Part of a small language model's weights: normalized queries and keys.
Each number is 500 + 25 x the weight over the matrix's rms, rounded and kept within 0 to 999. Layers, rows and columns count from 0. Numbers have three digits each.

# down: layer 3 MLP down (transposed), 640x160, rms 0.102, rows 279-316, columns 0-79
# up: layer 3 MLP up, 640x160, rms 0.121, rows 280-317, columns 0-79
down279:512528470482509504468507505510509505492521500493483549505507503489493509512521498498510500509530494498491494508510523473505509437504486477501513485465504498449485511484491487446504484490495509510506511469539472484483437523503511514487491497
up280:497497519455520445482452482484507492506507547501510474526486530486521524496464484532476530510468454506501440505486517501453500531475536480532483483531526480541503481487480519512529494504518492516503533533503528485492496485472517497498519493
down280:528511509520490522534522512489463496497509450486520509471511493585500480480508470491524475510521529506490508522499479445509500451503514500501523472482473542459497495498522463480483524470491543532485511523475487518488497495489514530500501533
up281:522483537522508492493484497447504514515522500528470498523530467555554471476528465511514541517476493507500498507463501555522498499484498504529521496483573474557514451474488481484517502459521448533514458515444544538507508496533531485484479501
down281:477552534522486465460491441555510497508507479488486498543479456467467464516494518471514521519511499526499490535488508522485469459490513511526539473523496535486473491485523493478517514523512490469523489479499477489517461507494457446520502509
up282:536462517530545494465502520507542513552538513523480483503503515499529509458506500470507513485479510457496434473505490481469513536500567474478500449496533461503469463485445517530494505504513566509498498556491512515518512483488490495497507501
down282:494451506499450438488455495494472467504472476569565489476485507506491512531502554508509520477542558526529485499535507491471480443478514462488520507528518483426490475490492496451492532511457531516475504464490514487465519481496523488513485517
up283:484488484539485488565509507439532459500513493518484543492491521560505501486527541440490467512507473469492510508458495481505498487510493509483522507587511488537458500527511490503548493517510493480493449475518523528485526486506504488554490520
down283:489487503484495506496511502515464498490532494476528528518480509498549469516494514492523486491526516492489537480504484469503508497564495522495543506507492524452526475479511497521468527534515496480495495496521518535514482460478503500510512513
up284:521506523461535520534508515502511516481502521504466524519489483462491463500513501491506515450523505459492465538433507531458472530511508521540474497490527476559467478469523466546439538474527517485504498516477518485499515480542488482484519538
down284:441497489461500516482518466484503476466482523494523545539529518469454462516478535479484459502511476542449529514513494489516473498484514520526538527517514497493483515513488488507514438499492520542519508485496524467509464524498546473472504508
up285:501466507481516514516502489483533508499524522564499491524485527514473483454504497493540518522489525453517479514492505528430515490499504488538505533539543521544504518499516493496509516493479494539544488499464488453501524454518477497501532496
down285:454486533505515480468466513516443499490505513463553499516470514474511458505493509457462503477489502491482495507526555464442533479494480488480534459494496491488531472487507465505501477506540518534517468506538505497537477530521507556509476485
up286:522465520491499480511506494481511473523498481495462510541549502510491450500492493484508503505488462473486523543501551483489491530548541523500508507590539506556484521530471493522485482459461509499534506504508512483521527475504485479504490512
down286:494486503469499511516489520523466490498511459475549496529489498520509488540506539539523503494524496529519486481524535537508516524508494495494526458508491532467465517477511522451499495473514510526488488498543457475509500506495499498509496499
up287:546531499497484527530490498498546482548531496515451492504518493499522469499495495493504512495466508508475479512465502548514485506500552484511497481493506491479497496479496525542489477511505548532493508492417528521507516496512481484491507533
down287:413455489476533469508505530523464499482470538543504487498472503503503500525493511543495491509512511531492538505490532512503536508474516544461491490510472499526509499483497518529487490529485491522470506488535508507497510489499517488490489508
up288:506457531499504553511467515479539464497512496516498498461485508507517486475505505469436495482531465529500499493454524516494461517465537471489485506534536513506491499529511529506484546477513565515459517549488481514485513470465511463561487516
down288:483515511502524489495529505507523493462502483469518540494456533508443497510488522498508502483476470498482494510492520504469486456501508463474547470478514488550491486486504509484521490522488487524488491520560511489460492458466544552468459479
up289:529475459514496527468514470476545502537501517517495505507506466518509496511517498504455529495494465523521491516474492499516505544499565476501514508496534482521510519484498476512486505480506497508541533500497511522469494524544533482512520471
down289:479488547474529477520535527496482525489510472537496489502511503455515482476492444466523489491500476521483472492499543527488489496506483504478500488528504473508489478471502506512492488514516484459503496548535470483505469452461477535505511529
up290:462494505503504539530477497465503526477509485506528480476506525531523546492481485508518486462450512472461506475497483489517447549509500541469521500539512483547497464520492422496471513497503481513499465498487568509476476492472542474499512465
down290:482470460512482513464497525525508447512513514445511492504509526516491534531523534468514535468487513541487485515461503517504552453471555461484477528507532523505484555440513499462521489479548487507471510528457468474472537470498441542427490457
up291:504465493478515508546463497509510514495516553545508502493478505508534484460485472479467540555499531481505449479500491491474521582491509462521531516498531508525500477536498530564509495455523513467463475534489521520513544470481527494567529494
down291:473465511520514528473534546479481537489482489494508489534533466516514513477511480502540524490498526470520540480496481491497468516471528489477483469499504495483507484476527513484437517512551523461531472496463493508534475449526433503480521510
up292:515483481513518507527494499483493517532534464525481497468481506529484450459488471492513514522505547472475476492523472513458487476513483530470574513445497414556537472448486478502519521498468483524497496582493483546505501452485548494540537503
down292:503500510555460518514495525484441490535472521537539475501525515506474499473512487521467468465496479447549517537579487525502513481497497490503484502467489531496507486521545506548480480494490507483551523497478501534567478504511572521470501455
up293:492451524471516509492499525507529494492526531506508522519480517538533526507519479480494459504512462506499536518499515475502483510487491541529473479533514486532513472493501478478516513495437514511502524509480490509482520480543535483521500479
down293:502543478531499484501515506497453488514509486461454503461498510469487488487479491494490523475519543471472493486471476502537527513496506529511494531470500499490505516509550543493449475529534480474507458474515496471484496510476480512472491496
up294:504518483489523474484513500460512515487493523515481464514491523554490481484473478526475457497456528505473486492493491468525464494521501490496492430545531510479477423506525466500546531522512493500504525481500524522467481516521502506500506486
down294:507523505478465544490489466472494488521463479466474523520525505483491490500507489515531479485519506485542528458505485503504499526493498509505502496509480510535524519485566481465514503511489533461510540507524453532467507514499495496450510496
up295:452494468513490495548530478518513543523522481498450473476518507499524544518494457505522477513514477489478501523473498461492476494500475516510535435475500472541484523502473512558511540501522493500476562566514506487523489488508587483516506513
down295:539552526547563513524510530511538467525455484463555512551465484468519482524505499478535504489492503514537464465490523530491533518503539475482493498545507501483527431507489493504482511497456492501541498432428536465489492451497498482553526467
up296:505514494476520502533456511500546552480528462532483441535499503467475461461511507477532525490462495496469486521468505493484480548510517519528522481474492422510505501452487520480534483489526561493529500511513469535505479537493507487525518484
down296:508525522508494505507525537469517467499470541468509498493468479478473482495464529497527440492517514512534563496515478497523459567527485415508490478495498548476482493480529528469498486519515459490478483515504529505517501501520476498540525513
up297:500457507497507509479491482487554499510550501560483476563505487470503487496518470487462535549487466525503535549521524511491503488538515514539513462571514486510509499542468499493535527527469469535498486478484534538439511456531524482521503500
down297:399465509490514520498518481495521497470522502544530489544423473533487500537513511494508527488481472539521532478439491515474479505522446481477439536522538547488510521527500523450533546512506482504497541492503532510497476477511513471501489507
up298:489454448519514511504479497464509534523498474537447441515500505563562500507512486470523508567486473508511539498512535457509472505545531530559531493515522488524493503493516486465502464484433508507493513527500500510511493489516545491523517468
down298:490542463512472477525469524483444485497500515536430474509482515530503494519523507503506503506525500507508486528473509507517500573425492493509478535475496495516480539515537472548467488557481512494475469510474465482537495471522488455505520514
up299:514526462507550501517514488465534501527512531530495469492499508465506479469525494493513516504494512473464451494473492503454501519498529505476492483489540510518502499473486492527474515498537458469501513523459524462527554539503500509504504464
down299:477435493522488501457518539523523498513512491519525508501490519468475544468503477482488513468499487440473500488476544535509504493520480458518506498528469487486451479517529480501473512534517444432493496491446541524486531512510497494502512480
up300:493503511505528480510515480491523481487542511529506506482528487492527546466511482528505426467544469456520467521485491482475498512472494537499483494522522464530500509549468458521498489492526471472517515528517493483486527482482560510522508512
down300:512490461437480495501485538498475443518518493543459487482499494546553500493479502488470469500476520489475498451476519495510552468541492526479509511486518532497459516512513508458457497519506501505527527531457483563528531522510469502449549528
up301:506487493517486545507518482532499485521521501511506460505483523527493465466524496522496543500458536490508488523478526514483462556519512529480514491502465460525478481496524471512474528467497489517492527540500487505510494496515507485510498496
down301:498482483489486486528466479515479514504506498503480493543496480491523509481517500544525495474502487471501477470523499484498533501506508515446472485516506494492537501491535537499513497500477471527430517460547497488476505513489551468538454523
up302:473507480509496493488450474474525515484518484525458481542509482542482481454521476471485545500493524545510498505507573539522513507493500485526500474497532502524482496526431514536515487509446514536516500492464504527551542523498537468479504498
down302:530474504503480482488499500460504497480472519546502462491459492504525455499490494457533464471519462498487510521525524534471457535543496533448513500499519484499487516486502481552541522524486488549522536497577493568498494509504508537482506535
up303:493489511511462467518538504492519474471520505513505484539491503484468519517491514504475462481497519488500499499497497488491507524520511520510518459534487473476495490464502493529485545550477495509493503497478533485505499503481478499506490520
down303:517508508445519499483492528512480519516502515513501491496526514522519523510510492483487542486533462539482498489540533472507508493516526484504465481487516537524474501500481493527470448492506526511507492501525480489473477512511525486509537479
up304:521492527510492534490523507466496508521523508554477496542509459506475519484501491475547480535524523505502506504503503531512474505531496494496476473554503488537495472510435478565529503485519524567511469489452535553504487507518501429495502471
down304:480461522469466504485506513482484513447516466450500544462567502521452491542449473542528502546550449507470446526509513474489469504485532501524535520563496526461507505529515481541481505469517552458489496541514510453504505530492557492515474514
up305:518462515464581539484507495453545512548526553531488484516556470502470498501459517487516561475502485503472502501494490489498518563516465482484497505521517516567555464514514466488495518461484465518518507527499512497486535516512510485505533473
down305:466450533513542500476515481537472527512475495560519526531480463432520462507539533494512499466500527471476505497491513427548478526522493533503513480481488471493502461518511463502471489492492535493483516547554496521513520500541486533470527535
up306:442505495491495481541475500462508481507506518523482486502518522506524468466492491530479502534442465498502520469522536460542512501522486531540516456526489490540485504493476506453496472512485535515475507558519540523508465458472563489492492469
down306:506480485504461535464480562516513506463516479564514525446471436518477489532491475515526522495510555562506508489499491478486404497518461484504467440493468469475511495478562491452468504511496497513505524526468474481494505502481500510552477523
up307:514488486474478485520471547498502504504495485537497480495535506497498455487457484479487498523500519514466488510532521514493516504517505506516492509474527475504459492523476516482487500536489507515472490491467510540489489487531514511488493477
down307:468510485476492511518484511518517498483493524461522494509491491514511499549526503501489499489510495506505523493526493451476470493471477513494544533488508495466517488514513452475507482497499484493511505510521484482475482529479518492475504488
up308:546440494478532495515529512476509503503510523559489524484522555473543482483465531465516507500503502491489491502486508519443483497534518536520495503567520483509474440518489504509448501524476519506457467548475534517532545516487470448484511489
down308:494547497511500502469533501504481510489535464478490517443535499460510508547487532548527503506521462456499501500485454537500516481482490443494521464547530448496514524507527454479474506478541467499505463481490505475513512542513432475500439521
up309:458459505510565468528507482500500500545491494526480500477490533540476519473491493525527511545503503466491488486491528532498492522487500518507493523484494516516503524456477501495503486503495516506478493488470499502503485516459523484518477498
down309:538490458524537518528512502487516526520510513513494488498470491504509536498543476482513490497562506545527500516476476520470463486508499514513499498532503544522517518502517481518527481526488488494536527489534531549465524463534521520494504494
up310:526446551497487489485514476500541495559503490517497514505490520511487509510530520475477466490512485536491486535500466468504472506505500531513488484511529496480488481463479501490444508497483497526520528498509505505484501506526530478579547513
down310:489487480475537453487509558468501498516519481513464472494508480489514496485466461528490515480487465509491476490432515510510508523502479520477463470513510460534497496478494488515512527472522541466514506536498496526479512502517496512494507489
up311:492462483504505530542479469487507472497528465499480470513525498493503544501506501487510527472482480481477498521484549532532525577488498528487463512529546477511454491546464515520546473508474474468533477508486506507514524481485480469480510504
down311:495522468458492494496542517488526498520499520472490498513483512538507528491489480505490513515539499537496483481493487470481487492490485495527514488515457501496521484461531480479451533488527480506473505523543524486499470497486573516477487476
up312:511503542498463486481487486521529506505521528515508490545478527547526542509511500479478496501507488489464492504483535488547452497516547534496523473560497486480436482532483499503451491542496514516529483500493525483490499533496522462469526507
down312:500501491440494504523493490474490487514463495521514509477518472493506465481512467501466532499506491495548489514503533499462489532509472503483484505455481494516547483459495497530483541470485520498489483479528492529548516487529562538515521499
up313:520473501491505482522503508469513502492511487500492505477480491467488543472521505477491480538484413520521497495494527485473493531488529489517512499494494512488526503489422509508505502473473521542505486539485482509495522538504512526518493506
down313:502481505481533492488511515490523480497493518515485497506507482494531516482483450486537518520485539501493488522477503525559553500507492557469463468542502486499487480475530508435492485487529459489483510502490514483515514508482472456453487501
up314:489471508468490500511531549488524466505509527517518482471511510492535487517503493500469513494523494532469479499482493496490468486521561491508468520518507522506511513492524451487497511495537501475482533511476506516473507494514493500492513512
down314:515508476518486515490469462515472532506495468485475521529493511504471522477473505487533509509467487472514535496536507510515509517493445519510504454499475474503488493523488537517497482494471524526504458493521487486536516493507506519499464473
up315:510491518537483473535468489491529487479474504507494505527500464469476484436488478489501537480495467466490507538508499516519483548484503501467485480520497524524471469516524473504481503507480471482531469480489554533474533490485528489529482519
down315:503529525470542473431495497504516516531489531485507505484468529484556543503527512476500489528494527513471521501460465488472478525518491481515486490523503453533490520478477490499489462481499514487506518536513525502496463486477518560496527446
up316:474495494512532486527499467508491487484508513517503495517517576528525499491496507500505456521506508479492487512477489476433515526450528524531522502456557451551504460565453457535476543503502482530470524538501531501537520471496571526532551485
down316:503480515501471505507535473453521489473477438488469476475510507485540560521576549509490548519453492486517491500525459481497510475532463491526473530478469490488483525520485480519480514455509480466554477462473487477523460483457508563475464470
up317:472449510512498484495479481542499502484488504492498501479495487574520559507511512528494462516514490476503520492497497475532467533494526532509512491512515517541464500491469474513524528488456498497512527499489497502493533488506530527526474513